{"n_layer": 8, "d_model": 96, "n_head": 4, "n_kv_head": 1, "head_dim": 32, "d_mlp": 256, "vocab_size": 7941, "activation": "swiglu", "norm": "rmsnorm", "norm_place": "pre", "norm_eps": 1e-05, "positions": "rope", "rope_base": 10000.0, "rope_fraction": 1.0, "qk_norm": true, "attn_scale": 0.177, "bias": "none", "tie_embeddings": false, "parallel_block": false, "init": "normal", "init_std_qkv": 0.0235, "init_std_o": 0.00587, "init_std_up": 0.0235, "init_std_down": 0.00587, "optimizer": "muon", "lr": 0.015, "lr_mult_o": 2.0, "beta1": 0.95, "lr_head": 0.00624, "grad_clip": 0.5, "warmup_steps": 0, "schedule": "wsd", "decay_fraction": 0.771, "decay_shape": "linear", "final_lr_fraction": 0.0, "batch_tokens": 8192, "seq_len": 512, "doc_mask": true, "train_tokens": 81580000, "steps": 9959, "dataset": "wikipedia_en"}
Each number is 128 + 24 x the weight over the matrix's rms, rounded and kept within 0 to 255. Layers, rows and columns count from 0. Numbers have three digits each.

# gate: layer 4 MLP gate, 256x96, rms 0.414, rows 113-198, columns 48-95
# up: layer 4 MLP up, 256x96, rms 0.464, rows 113-198, columns 48-95
# down: layer 4 MLP down (transposed), 256x96, rms 0.169, rows 113-197, columns 48-95
gate113:109143141183123152168128145165101105092138135158102129150165116109099113105116138137091117095116084135127110088097121141160153128144108108133150
up113:113168117119125066125151120114091129121154132137150115106106089124129156135105114149141134143126140130138144142170147116093111117087121129100115
down113:147115130142132135125134139100170144133104153152111115106139142165113117121158105124097131125102127104123144121109132156147133132122165118166138
gate114:132101083130144139077124143129135089123100081127162124155137140127159125158124060084126142170128153125086189151094092160158157135122095136158198
up114:127096141101104133123148138124113117118113117108146168142103165135166112134142121133113092178109136130122160125107113140170117094131107148121102
down114:137114125140153128164146188160125126126107135128158125125131167098132093160114098063122141143115137150150141112143134115126150150110156097123161
gate115:110136166124108102168144141136122111139148167114104104151135133163125163131084142108120133125104161193122099150109137102139132136150148131100118
up115:117121097166125154114106141146149108092160149140118102122106144126168144143098135142136108095109117125107100128128126121108099162102133114121115
down115:105156132158144090156143132153104146160125130099119133147113088108133140086117136144177178158167189095136125153128118122089149124142126109139146
gate116:132140117173113129130161145128099131123165153136136119116148088145138171080120144135134103105107180085102102133164123169143105110100143147122120
up116:139110107148179132130134104133137180106119153068122154142117163122157092149117140119139104127125106128120122131126127122126127147084095124146150
down116:140109141128122127115108134097157129130134088155096116138130109121133177116117085144143110126145128148134172088152136134122129109176094113129111
gate117:151159139152122114115100122147107113107146082132166159071123175155125097108104146123122128169124141119163143102139105106107100081102140142146139
up117:134121150124105107124144112138106125161073149154124146101134114136121152082129114098148102129135165125184130156155144156158163162173186109171125
down117:112102100097118134130190125093174152104209134143134073129116120100119130164157120136125144126124123113118135107104155179158098142134113076098142
gate118:089078144163091129141154104119121159118129170091135142115113131140132175114119105135154134127138141122135102084148138148133139152103137127115148
up118:127124138112172114178084157132089084180130128167148155150129144138106131145104170153131100099130138081129140155097071163129138106141155129092122
down118:135121173103171117066110122079139143074169078131118135116147110096146147142095081142162176129142172098131111127165142093128141102155126149114138
gate119:123138138116126132126127145118125110125120124109114117121128117144119140126117117130138127118130125132133122130153123125147124115137138124124121
up119:130127129126118113116120136135166143163136172134165176091152090102159151110109102141073151150142137114081127115091095111105147132130167159129140
down119:165118109121147142130146142094133139122122101166129081136124178117112095134162149105093118137117092111180138111125154066136117165084142116147128
gate120:144095097102114088162144131139169151143170128087084115160127125182149152121064133088110171145095104162119146094156151136109191104158117137104154
up120:134139122127133122146114106116140124091155100097070105096135136172136137155076159102118148184114093158108141138108126113140175089104120163140095
down120:147094106162110076181208166141134127158119119137132082181078136163112116152141138118092167116081126129148117124161166147090096166084173111126131
gate121:101111151147199142132108146080168102107128131106111177072157134116154139142149112129131115096092127133158096168134112144124147106121142109132128
up121:130138157092122164113125107127144119153124092153144121166125156097149113116099141116155127167099106161106179145130145113169151114130145097138130
down121:146104094110110089124126102140105140154134136131131105114107102165133129152122095080107153115128124141100105108159084088104080133123084160098140
gate122:136072150107103168092108127123134127123134111097049147125137114115123117125099144120151137112141153125153119103155104132109056082141117163165111
up122:173128146148131103084093137124130150106151107115130086169142115120109188115155114161106119180115120108086124096108137127150156172132130135133096
down122:133162116090129160133115124133106115120118142119179138141096146133151115080109114151167117099111136162144146132110102145163157117159136171104115
gate123:141130148100112177083100129164186130136091098133115124137125148111130117128109115128099127152133142138121123111153140163184126140135137140113117
up123:144132134131136089139089110142045106089107134138154135110096103126114087146116134149127141139133110142147151083134149107097162145076130103118105
down123:083102106117146162113107101124156126140099134100097141175177123096141165105111132123110095124171093138136143135132134150153129061198126134111117
gate124:148096128136137125127124143091145144077131133131100085116116112151136130108125162096197187085145155138168052122165102121112095135116106120138089
up124:120111099105118189121122098133130164127126126132124101134109123181096137103113154115160134109139115097168109109119112127121171148130124141131147
down124:138124122132138129110161157116118123172170106125150091150139125102134141168138162083117108138119077126112114156135112113092084110147107107151135
gate125:154151098090102153131101140113149109157158175099107123109133107114146113137151116170096122145142107156133145092092099147131083115129124146117111
up125:130164089136117158110116144097148122124159130100135113144107111117178135149085138173127126153098168130126106170098146105130116136138113077109138
down125:121141179094141178118129131116140135111138128150130095114140124115102155106174153114146142102115108103133143124135112172104154095101139153124135
gate126:125148104128136152148086126117128143086126104183129107122129100089160156129139163137147165084119118120161138117156111129145168132121119100136143
up126:154149149117112141147117133106138170149124137094135138124118123085113120094148170095103114111152157128128138132134113113135128139112164115167126
down126:088155093110134089122129160155158073128158155137122144151135141116105112153100148141167124123149139137136152155144134103129165151118123132140144
gate127:180126146122155109133137165126147098106139146138143125108154113155175158108098108128146148129118154107122129102131097108140117086125125117104117
up127:135123136102125103117172123157126085137131144170154138112116130118164124126154129130125133126114127112168107108125122092147105135086153130113111
down127:137114111137128115117153159117129121124147088108123113146108120130069125157108159099123119146101109150112123173136149164123161154112098109121146
gate128:126131129131129136108136120120134124122100138135113151135100122094127157119131137136143140136129123104083143124150127153132130128133149122145135
up128:097125135148121155113116176105161121119131085149125131156123114152074102178118140086133114104147134104137117119124104124127135123124082116128134
down128:114114116117089114144109086138094119127102143087111168115123118116171153090107119172117164143112124112113127114148144149125112105104160121136142
gate129:147128118064119148111156182163126145100131128123156122149164126160145120136114153122109116094108129126115092119101099111132124128091141125159126
up129:143116118108058135148119156156171146145117134147102106081149142109137115167126083129114075120131166117106170130155142147155114119102107106111150
down129:115174121148107109119128138072127143130127097113081117127152112087151138112132101147153112085144137130119125185135122109128182132130139159151116
gate130:112086074096146135120109102139122105078151087090102131135111126068164150182128135101149118121120120124190131127131173146120104071098139094114126
up130:113137123158122134120155126158113124145074144146110140123132131154103110100132135133138135114126102145100116163139120114145128112128140164142127
down130:079148161149096107115102139120158136119127121114124132144132141144136147130124131138093113104133150120109118140150096134113128130184106159138138
gate131:100124138153095106165096092152113119129131103117111128107112129098126156104126113119139105105125137128137171130113135148212116072085086134100068
up131:129238116119108138182112182103168090113089121179155164135134126164158113179121097077158153110131082129093112130154171108151142191094099108096115
down131:151128160096126102137111096157061104147143141138064132105116173128118143135137141167091163112155150123141171111104164107130141118178166114145144
gate132:119130172144080134089142120102110111113132118106109088105107074144144148138124087128113111129129158133118140147118161166163083096116131112093122
up132:161097178143185134080142135112174098151110109095127115094124112106167137129157152146172162144185117121155135145140179160158111115161176109080125
down132:143127126118097156148138068129105150096141152146137144140092112153129136119103145105118108103125138132135156135105139174127126100096079131115110
gate133:106132105117129111152140157107072122140128098135114131136094092146147107133166160098114102119120122161123131108138140145123156097141142099103096
up133:158119142175155140114124100162119100183154121132111111149079151091122133118128139124131151152144126131108082096110120148120131139156166131154109
down133:099096136134161133104123130130089121093106150134166143146123159136161182110116081151112131146137114126153144099118157119126112140134160142117128
gate134:161139131119140128110136109139074121132161124132079149118127130140161160144106094131151139163142140105105095112124133143133135108146106139078102
up134:164135125080112120091133057153106149122108106150077145084103144124100158137097131128183156125135131124103126175116170142106115092101156128075123
down134:144121167127175123101150155088106125150166085116148108166167150147125129163121136109112099136138142154137099084102130080149140160139114080108072
gate135:102121085115104141097165158186116131129123098131137099143128117143145142131121125148119109099106133112130119109123111176125075102158134115159145
up135:125115097112150114153133119170119161128137131141151145119088160142142160148120141128155121161154148130115094172127116136159134142113102149103131
down135:105135164120149171175091128099115085137088150085147150157105114095156110103110123143139121131153124136148127071098122125160134139185137134100135
gate136:144105139154125135124141158141095139132089090165116154103120109084125132149130148097170120115115162108118146129069158140134137140137129134150115
up136:158145139139134108101135082148147128135158189103100131110120128130096219151091140142164128165159106128127148107137129087118103123105119106130143
down136:131085122119134143129118123132119132137147132138148129148162145160153092156141136110128110138155170122138132147133128099176121120154088164142168
gate137:106125161096102122126139128105119140105128157126091168103130092139093104167120161115102118131103162146138076113107156102121127128104085103161115
up137:133137102107132133132149150149124106159163110172120123126174123166128125144138125123124092113141117184122123120137094154142126151119112108152100
down137:122106182139106123155122141128107152129175142111164124112138112163124111165113110124104136113087118099100135153126140151129117138086116135148124
gate138:124111108096114133121162124156138119080138125135152135124143132087091158130130104133151146156126203114137064086134121155115146091123126162096117
up138:133100087123123129136141144113144140109148161112087112120128127155126135143131136153062193133137154112131157120135088134110134141149100112170154
down138:143154172119097099098128139137118097121085083134193135126129162122081133181122077089173099159127118101091098117115131093108139122102187100107127
gate139:146149073120141119122098132152110083126130133104099105147106095095110137126087108151148125121128110113148107115111180161111150128106114160101127
up139:137117132119132166125098157097132155121127090145099114147109113127129079131158141162110138104125112104128123143150122150080146133148122097097154
down139:114138114146156094171150111135091141151111137150146121157136153181118160123150127107106135132118110152134131154101150101141108151117132153159105
gate140:110141183128136123086181122158159116064129143134085137146156097113176134155133119158176170147125117147183157115153148157116136088128119103185160
up140:152154111149116133086136129122141088107118113146158157165137132175110143118093132168133166189153131135139159127130106138133145102109130097100139
down140:140103146135149118152146143176154160166165188086124085127143147094130134146172162121153086133143128121168135131123126094127117133119143160124150
gate141:070103134177108145128137083179126106116128118153127080147116162156159134110130153137122111129133121127146116122151127154130159145132094112143127
up141:138139153174138121131126089134153116136120151121096103125076104085163124143149125126128160117122134166174151110142144139109150168098132137107094
down141:138129140155160121099106137109095135133147121105110115140157120174123076140124136153082123115154113096133158140178166119154106157171131126133175
gate142:142096118144087126131130101152138143085151152138118111120141142139145153114128115120132138124115149153119114145134151151183151122153164107081121
up142:094157118159169135108115110144084106134147121137148159116119123145093106122119144086109086163187151117141173155128148142186130100162166103110123
down142:137132109156103085117165139143172157072148164137125127121161126127135121138150115165098152132146146150123105075101076099129088127126104102127073
gate143:127118092129138147126115106093138174133108116091107139147064147081150159102104040105132124125112093141113099121099174129142071119129132092094077
up143:093092155120105122136119102118114118102111155140143098134132121157106073127126151165112133129181131113108122139124104130094087117122133134124122
down143:134162130126124091129146130089123138119104095141099069093154141126102149135153135125113097146091119148131105120152131144127142124144125160177160
gate144:117122143140145143146124165119110137144115149096120135137149103156152134126093103111140134138116158107147128108097111142168117141109129139127133
up144:136132164181084114084145147154131111146191123136140137162082134118142072255114153086121114077100103128165120131084065153112159167127130162116158
down144:111095135099154160166146137136116142101053108127146119122139108154092150014135104131155136156144209103093108154134181107139122103131123104133099
gate145:055128151137157123165146073150155134188169125135109141082129131107166096095107082055126130127132164107149076142109152116143101141150101134091098
up145:147119161135154107136134143165080162146123139151135150147132127132149131094106185119152149137140158071127124108120128111161165140146137119122175
down145:119113117135120161102124148129135120160120078125104144131118091134156094113140082138181116106159118124114134171135140171117116125129149129133082
gate146:134098090112092127128110127163091144068142109110134096119135105133114137095154141129154148089156111116091125121074145147143159134134105104112107
up146:142113117155148118103111157153108122143114125176129098107113132109147123080087151105109130117104156080106110113143136079122152096102134146156124
down146:120161136092118129125121133150099170152156129095153106146142137163112107157105144148142150122153160097095119130120106128146098145142168114127140
gate147:156123126145128114117134125147127127147129135106130122124135122145120132146127150130135133120081145129119132146130165182157135103097136150127110
up147:114110126158120120146093133111146138120133131139107126128163123104121157109147116104162164132146108094133135100105177144142145139113145106143115
down147:128123162098130155159164127112123119140110152156105085148098161161116118147134156116115161137109132110124131156125124128159141130101154145114129
gate148:140107113118102141135109125132134106106168156071157114102133126132111168163086103134126167100129165110162147129138126134091174108152110124135123
up148:155105121112137128185133145137128153118126112148131162170120131150125133155124130115172142127119120144117112111115159146106099107109099135099164
down148:126143156144101151102139110103106106125115142141135118138152108125105103135133120129096165121130143137129133120143111117132107132154159111160130
gate149:120100166146099125148108126106181135127175136110118158135141144118109130101099178162130116112115146113111104169113172184156122112170143138113142
up149:127147111120159158139131138088157122156128131113107165114105113152098116135155116144131126137126111124145169129102124141092079130155129137142136
down149:129102120119111127152149128102152135122138109116138144104135148110118108146161174116128116131143113110124096164112132139162133117102108112107135
gate150:083119169109125108127080110159114129113143083087108093145149131162164174143147144119145117158146099172147119099166109127109150134112127162084153
up150:128093173147121181105123137102154125154151150124150200132176150122078104141131112121120091138125141085153120133157110133129162103115116120140116
down150:157109129127128131163095079100137161084158130138125188105091078140175141092089081121155217128122121114149141142115166190110135113167105099125125
gate151:146111165167132141101119100121145119108125106116112115157124143144126138130146146162190085127135124172148050167151174155136097130135139157129104
up151:120148105126123119113075112155103127121084141106095096148120125113164137161171119129123142165146160119124132082133117129137109142102122103108120
down151:084110180104149212134144136131099123109150111120174154093127117169136118122118135114121118135148125156109110099103123100111113095110178144127053
gate152:122143132165120132123142147150132129083094117147099111080194085146107122147142133123117100109120153129119171186155106139149152097160137087121118
up152:121136138135157111130090123107118111144177152145136136120156158132093106096116088134144135147139115143148097081106129075127109119130166090112131
down152:134133121130121139119136121145150128142107107109119151140095095103107151110111107166105139093167111130159175157170137174122154155168086174134109
gate153:138106065136163105131148133144139109104127122145179129174127132125142162154111183102140098128087146108135145088167094124101096125121118143122197
up153:110132127125082149144139100129159146113155143115145101149080115125126121108127131095142133092113149133132116125111131124151127095123103131150136
down153:132103135159149122150187140140121114142154064130117135167126179084167116139152137111126106154162151148106118127142140147122107150135117101119164
gate154:105129101115098131132146114130152106106129103116142116152150118124128135155131101157160118105146159126155141114136162125159117132146125130118122
up154:128107116157137141093098147120132073136136124114121100100136090152173124154147103140127151178131111132099096112151110128107127130092117124130119
down154:110152162103132149164105129111122118127136158128147154112140121126122140165136135153075094072113194108124130121073135153122142120124132146169104
gate155:175145195102131104148120169141102157128132113147131138148126133141134190165132121156150136100122164159087079123138146160123134093101144142112107
up155:124087117123121113104099139139138116162149149096128107098145086130114118123137087073170144176107139140079126183133142135110161156111138132119147
down155:135142140109107155181126131087157072097148153144148124111082137112111107093080117191129106101162155095204106122108108117128107094156083121076113
gate156:144153129138173106120149086132130103119118157149099116137157111172103138177156096128170110132101110152071104193120139144161160112142117118133099
up156:172088133103149115147114118157138116132111114075163112130110170129115113146124142116086136105101132144175146080140119121076127159111095130094130
down156:126130130112073157128129093120160151097154122121135099158114147107158138071070107169148121102135149100138145132144135142165106122180116141115103
gate157:131126130129136125115112126121139110151133138130135131125138139114130148118135109150125133120114122108124128123139132130119137124142145139110135
up157:123103172135120100081139128153122130113100119122091110122099183155128158122152172149167111100106134124112151147142150182134112089163142118115105
down157:096129162131077165126115117152116130106170135110114195108108072144163162167069099159150126130135148092147067076139125163142126094132058168105123
gate158:123157089151119123150127116184123134125122133138150136129134133124109156156135157106165117127122108148138133117083127210107113153101090145140131
up158:112124103124122108127139086115137129108107135150120134117115148105168117131117107155115146071167155097126149098129138117119136127139130119093137
down158:113134115151115101086125150140118134137151106073117144138164118167139135135131108140119114125104089139161133169165113063122111117111159135152109
gate159:165130151112183133113158111155102146108157083164145145107187159111132148156095151118143154119117140083145152101120091179141088100144078126157131
up159:172207115164153133143108105158123091144112136132137092128150129092138134152116182140130134154144053110154117115128164119089101137133128145126109
down159:129073112127101100107174152074143102105164105118108119128123142130111109129139101133154091124189156149131128147112117132141104117136139105126126
gate160:113169124127136086122121154151130092153158112153083094157115103045152099109090108126098162106117105137153132108134143187124158104145127142111150
up160:132152071085166089177131142186137131126092143127124074125129136105153143100125102131150133101127147115176147114141150125115111113135159173098127
down160:109175108161108122130132137132164119170114093134149126143073140102146105128128179080147149149164084116149144178161153103112139127123089109098142
gate161:102122094139073113122132101146105113114107131109118133123093121134113172155159112134105111096104091129133161120141099112118139144113124132095152
up161:178177129084090167121119107121139111113044083108133160116128166150102105164113122139150136162169185130115132109119104145160097165147127109119173
down161:110162147153118059134149121131123130155141206139132102129115118135153114115160151100126077086086142099144165132156110167138130163122114164145127
gate162:153128143078124127141158084148118164124092079121114127145112094138171141155144135148103118110123100136144087129132137143113104087150147170086133
up162:136122171124169188127107111115099106128127127146136150130105112147125111141116158119142132159114130161172092142156067115102148117118119170184100
down162:147135135163153127122138145136166075098151108132163144141100132147141119092130143131112105109169099120142169155134137116126126155123175102095160
gate163:111142140136116123116124127104131131122111144116127135121155127113151137139141155167142116125117140102138132081111108159142123129131130124118132
up163:167083110108175103189142132150145172162098130112093078133132110136132164124150065139138121129147125120139146115123147125163092133119123174144128
down163:097161142143073178109130129131137118063164145111171116131106121126128125119142159081121143090123114138128114170112116116104142080138176095108102
gate164:120148133109103120160146113150133114129087111131129083146150126118135145123121120124155104176119111134092191148136100127129148122138127116105088
up164:118118139127161137114111120095136128103103141092152130133081125124125112133115099138106111122125149134136129121109147147141096161148160131103113
down164:088104143110101146125144151093130147151138113149108141078116098147096161119151129171130166127136116129107089128098123125131115157098090157152139
gate165:115128113124050147130154154139147097155016103132090144163156107156160130191159127116146143133110116136114165132115123159130132134146098127101142
up165:106090132098136138104126095139117114101117110110143139120095187119165125100121078104061110152128171133127154109108122108155101121121124086106118
down165:113121174142144115144088168137101139127158099116107181098138118108086117152100103190146142121142148100100139107170131113147110124160107124170150
gate166:124134160130133123098082144142182121149138116083135115138148149128142145111148136117126137162131122174093159145171150155154136115127128102093121
up166:096124117142116145178171087083128113152162126109101130133144112137123114123137159113172093144132160149068115089095171113132104099119110116102137
down166:143157120147106127076089136163164132156081073158153086147129163145141165145139103132117160150169104121138141142150085117118121141094084105117118
gate167:139073113126147198124143108179136128127100139165115117126170087124110156116093129119155126094060120143178111117091125102100067122117169156141111
up167:106155071089142150113121140149143178128138129167116137113127166142118175125125153124167102128105067132113130116132156171152068142124140149089124
down167:141101092151099118108161118130214125146136073139118124162166133106150099148127121134129139097087126134114138171141121163096129084150134119121139
gate168:163110116134123170130133091104111146124104147106102158090131132169165152157100152164169130107132146125156129136115098122154075113156149106136126
up168:166160112126146108145118170088121121128123089095109171152127114155059137120149131123141161099148112121146109169152104140128126141176151115131087
down168:114155108139097124102124136138148084117111140144123122149102095109156124145104095155113087122122129135120121095119123117101141120124094124120123
gate169:122095115129111133097108154146083140129112130159106132103097119141153123069128137155140130071086120117111083119099124148164145126144163157132121
up169:118119129146111114138084140140117133105105159172150139093152124141142129145147140106083110118150104132116146107132152146101135155155109103130182
down169:140150121130144183148153113087079125139132106131145143107100128134116118088128096128100143151104156143134116111107130103144094119103151149131089
gate170:140130115135124110129145143163099110120117106172124110111131123134149148126132137155113135122091105135106105109151189143147153122140113151137108
up170:149127149103156088146152091156105133139135104120119150168105120118125129133135109132129098138088140139122131148136132161123105125151119111110121
down170:103128106129082120118100137136147132110133155070144149162171120109120133143098132149138118122168117145094117106165101136112138125136108161160170
gate171:117194077151132116096125138090105089123184058082177099196129148081119122091083143128142118070120125133139125118134110153143100094129122113134097
up171:109180134102130179123172144132132149135119121110134107161142142142152097171113126133152132151103139110136143144064089119122139108106117168154135
down171:072121123149132083163119143166107134134078105112145183133144129145100157069160139149094148116173158146132143152132130132126093111138114117096144
gate172:138105116153093137152106122141116140108134129119106150138142118165135117106082127127090127085146120154154134134135161136117135095126157153093082
up172:147123107118157138143133113114138089123114125107131125149116147103136115166115109108124151141093165139095133133144128135146118166143120173131162
down172:120170094138114131090109119143138163134151134110096113116166117133139130121138122162172106101122139141129127105164124140107140104130118100155151
gate173:161091135102160121164122134111144120080128180141154122118148077184133164128096140152121113107102150120138090106091153093137127113115156078100135
up173:132138126172152128099078096149140137136164119162101127138123126147129132120172125136179180143137156147164137118128135153171135134155131147103163
down173:115120106121134124088150093165117100124112082095129120130133132110186158113124134106148141110193093157143105146143093151100115105143124155085112
gate174:100154129144101134110134107124095142114096116114145171173211144062135134107102100117130143171149139100127126153168152109098133126119116102087153
up174:104100111142142117102160126113097129110108115110157128165168107141114054130125130134107118120120112114168145177170151128096129103138118122106174
down174:111162148104145110148138102128113183163107142105153159105133204084159166113147094093124148133133126156138109110115139175162132122083160129117171
gate175:142142101113084110137158114175110122144182131096104128149151121112138118129159115134130113139130091133121104120152141163143100140132158129133068
up175:123080109145111145118129102104117106129101105125102132101097135137128157163079131117106139138133119110142132138100109145114102124105125122128176
down175:118149152101151123088088104156128115118111146096151103120172125121158146112103117163124123120133115142113110096143118138137130084185149109154174
gate176:119121132153129161157123121128120126122133135100141128141123127098151137135134125133148127110149134129144093133132157113141133139154117101146124
up176:133116106144091116149120145135091134080123125126123119136126129137111119105157170108133154140066127128116104111112133168133094125147110142162123
down176:123113120102102141073131098159138120102166120098152161095117078125158133159074116171159102111133134142136122126176099129152104101144146108126138
gate177:177146164110099119115118153111127131126161116118130096086091141068143125158128129151150131112128139134090137126151167214162128134102093115132112
up177:170147113115107106114140140106134099129141110141118112143125138139112154100145155118120120123080131147102170133141122136143128097103143137111128
down177:119135139133162136097123141145163132142161127143123113090114095117120124136168129120126156136136112122135118137117127146131136130099096109130119
gate178:119184111082103118166118149131147149091081128122093118175161142109141151130124099095127101056131130149147139138092103164110117128113119137132150
up178:136120101123133113147096133091106134095130127168103121098120113156100122114169115115090129116122128118115148092113089145116142119139128155127142
down178:163123139111143131179120102113141135137149153131156124145120135159173142125114146146121119128101118142132140162124098158121118126120175111175131
gate179:143075113125116108137111165107112096110089122128169115125131136173129132106153134125129106128173084174099100089153097131148100138148106119114114
up179:126118125143205184129138123167126123135071149125111156121109132084106131086162153147108145099162111197129126126162094098126128141153117139124128
down179:142144117127090103100122106125156113072181139131136082148086118181138122145158166141111139131064145106137147132124125152083116104098148160123141
gate180:174122119119171133166135138144148146149123113127128142095146103140143170142149089130138141104082096127119152115139127127088079112111120120117115
up180:190166117168134148154127166118157103125094121113137141152132127137127135160116120141118139131095132110107089122175135130154136108153144147150125
down180:136076127082119108128113102181071173166125096092139131137114105143173123138140142142144143104125109133160128123109132112150132141130153140102095
gate181:127090155125116095109177138129108127133130138139099136099077149149116146146142123161137130148137167112112116168157165165151136131130122133150130
up181:091135109141152107130109110130170166127106084158123136147151139140155107116103146130134115125133110128067148118144074078119139122137094117149135
down181:157133105152140126074098130138111122104135127113109142172168142173132156120147114144124104145129135142134148093094142101114130141139147144129112
gate182:064141160072126124107138156145104130147128117131096138148124119123149125155182131164182155101136130106149121132122127120141091105129161142105096
up182:122121106150181143115118092105114134149126130143148090169119165107151127115085074116147092146107160161129126158144129087118102129162108117115108
down182:119159131110163123131133119137103175121133129122104155132168120142066147123103137134092076094148143123123121131140127110132117129118125145147129
gate183:134109134095109163133112103111153190108127131125141143126129120126128147133138122143134134127102155091107131103117132156100134159135113113135118
up183:130148153107114153167097168112128107132095145128143113126185091160135112207141136123174126103114136128120104139149099114085103139133117110078119
down183:143141103133121109118130123139123142132114131125097130138130138079117183116122091093077135106105175167148168129152142138152151110139175116171112
gate184:158169117111161126134153132131122154162136157124131134105133157111159168111138129152161121112089154127113122182133113196155124130144106103110116
up184:155147133090177146114126136115123108113125085105085135123093140130128140087125134154106128139106136139064130148147120122138148116125140107131113
down184:140131150125149100136129139125140137124135107145150137123169116145082116159146143121146118096131098079100145141086091144141128145107169109141120
gate185:085119127154114158178117131143160163135147123131160132104140129151151156128167116110091152143115132140146150093150131158079065124119137146123167
up185:131117118131134149123139118163092096118135163102099142165108151137152134141111136088118114129154104147146160149096116110131110135116113126147116
down185:143150140125112125156132145139137106128127156107124093096109130087137128124090125129143132084154130123121113105160120161121158120125125089127145
gate186:131101070106102124151086160115113104130138084118135122135134163138150127128135161142122132157115128161167178093163106162131106122183134145130121
up186:121122115129122108110070162132091185143149121159130108111102127099143110155177142135117124126126094133156107089170096125112173154128140158131149
down186:139126063146116110164171122144136112155129113170133117131100135128151138103151132118069148109108148133113158155133140170082089140116127079139116
gate187:151134154164113153153114118154071108114128146112096132179081117122140129114141180181115139157105108151129112108134106128110109137108113149128138
up187:132122131132138156115150135111160098129130183123130117130152122133133135105182149147110098152141159145134110102101127110083111081143115108088126
down187:124111097125145130151152157149098114147129120150139090094090148101095108101154148133138169145146147128132149156108133131143161120144135092098138
gate188:131106110163164115120161114076122160089082151116140152120156108158177145132114164130164156123127113148146140120145119137146182114117103166147145
up188:127126137155136146135111112151138141138160138123113113130127105097133177181117125136138090125128089111108169131168156155142124164105113140158138
down188:098137105120096126120094110148128105143158103130150137108114121138114116131141145145121157157126191144146125150081118139145148108110154109121099
gate189:106122114119171128135142128145092126122150174108146124121140132109146112120107141139172119108164111145130104109094141144154140094094087102099105
up189:128139113120112146142113162146127121120146116107162137124134145151146126158163123148105112121129182170149142137137131153161112154148102132123119
down189:140121153139134094163140121154112105131086152174134113149086128130115100100122137111105162146119139092116141155127117099131163100118136127144148
gate190:100136123128123146130127149129112123109126130151118123138141113128133156157110117143131130128132129129140122119151125117122130109146144132122125
up190:130140091132085122133131110095140117175084143116139114120148127121175107114110127194116143137147112099141117129121126097144160140175162129143165
down190:124116134139175097117103167144164130115122150150108086112127145147082124151164162135100095141096174128116152149075144102113144140097132119156105
gate191:122124157159140134142112124169126125126160161104096151106120138146160137096119101163104126131121120116134122152159139117140128143128100136096150
up191:139104109143113137154108134126157105123129161145104133114098106143114116137111127159140153128137109143110107135120106134097120111091138120092095
down191:134177131112124159117155114120122128165122120126146095128118128112131118142166171115099141137133116140145141105091137139147119135136101130180149
gate192:135069149118122116134173167145119147109112110121119107095103101126145115121142181132181171086127120121123141091116095174102124113138159184135128
up192:153111101110106116133117149106109083146159125117173102158127081159117100138102162110141129141126096150120157117094070109122112121152131139127116
down192:140121090097139149121185132135124155101093091132120147109131167103103102131158134102116103134134143157121130148115148133093142128134151113132108
gate193:122110119125103163132139114164118125086114125120161154118163159107143130122142112123120094124117113140167066107166172140158131114086117134126116
up193:110116138144150110146114140120127147143098107129138088099163124130150148137137125146101119128115110090161134117125142070131127090116127152171128
down193:104120103115135149105147146152126129120153114139159135115099139104111084118124145122147128119149096142105119119129150114159149125139151095116087
gate194:153093151141140096136105138143137161134103080118132147119091170103101136128117108154136120132155129151140087138120130162160132125107124088087113
up194:150133099106115092127114108119126136153118125172165104144117129111130117158171137133129113126149098123130105121136132154110142150127157143090165
down194:140114150123142120147117122134108101122143113140114152082098141127148105098123140141128182148107151149119132143104161131096092142107185133110141
gate195:154165119123111094126136177120129143118164117109102117137091124148117170127137086150111062104165114095117134106126140141125096155144151098098099
up195:126141178113130105141106162114099139118138125117093141119152148146118112151116142133131117104159124117106135139136107148120125123110150124105144
down195:150106158163157151108152140120107132153109117154120102111085168145135145105146098158135177154115126147149096140128148120141120116121102128141162
gate196:130102106134121089127142129122132145130143113128089143154102121113158155126078132126123144127194118090120088126149152147108129111086124137119145
up196:151088137106090072124141137133126142154153148158138160167139149124109112129166094144158179100148079097140171123116112145145100129123113104105127
down196:107133124096191163118117140089141131125061069097117112111145154162130137097091120099124086132121155169101095125157130112158157138162152164160113
gate197:152155160152135103126091136144181129118152140126108069151120118165096136112154150135122072146166153142104095131117104159143125069152133169153082
up197:129132154095115134167142178110086149139095114136081137127131154114137178141139114119139120172138119147185136126139118119136083141136171121114151
down197:129141112113116150131145143147123115109159133106122123130149132107113111123116122138140130127124143108137145121136128161118131156132121106141140
gate198:135164094116152152099063113159156107090090106081116103164126102142128165108087100052150135113112113112174139167113137179134167134154092108111089
up198:174153162097098105139130108135109121151121151142143131125095134174117092175124145133138131174143149174111061120128120082136141090136156112148133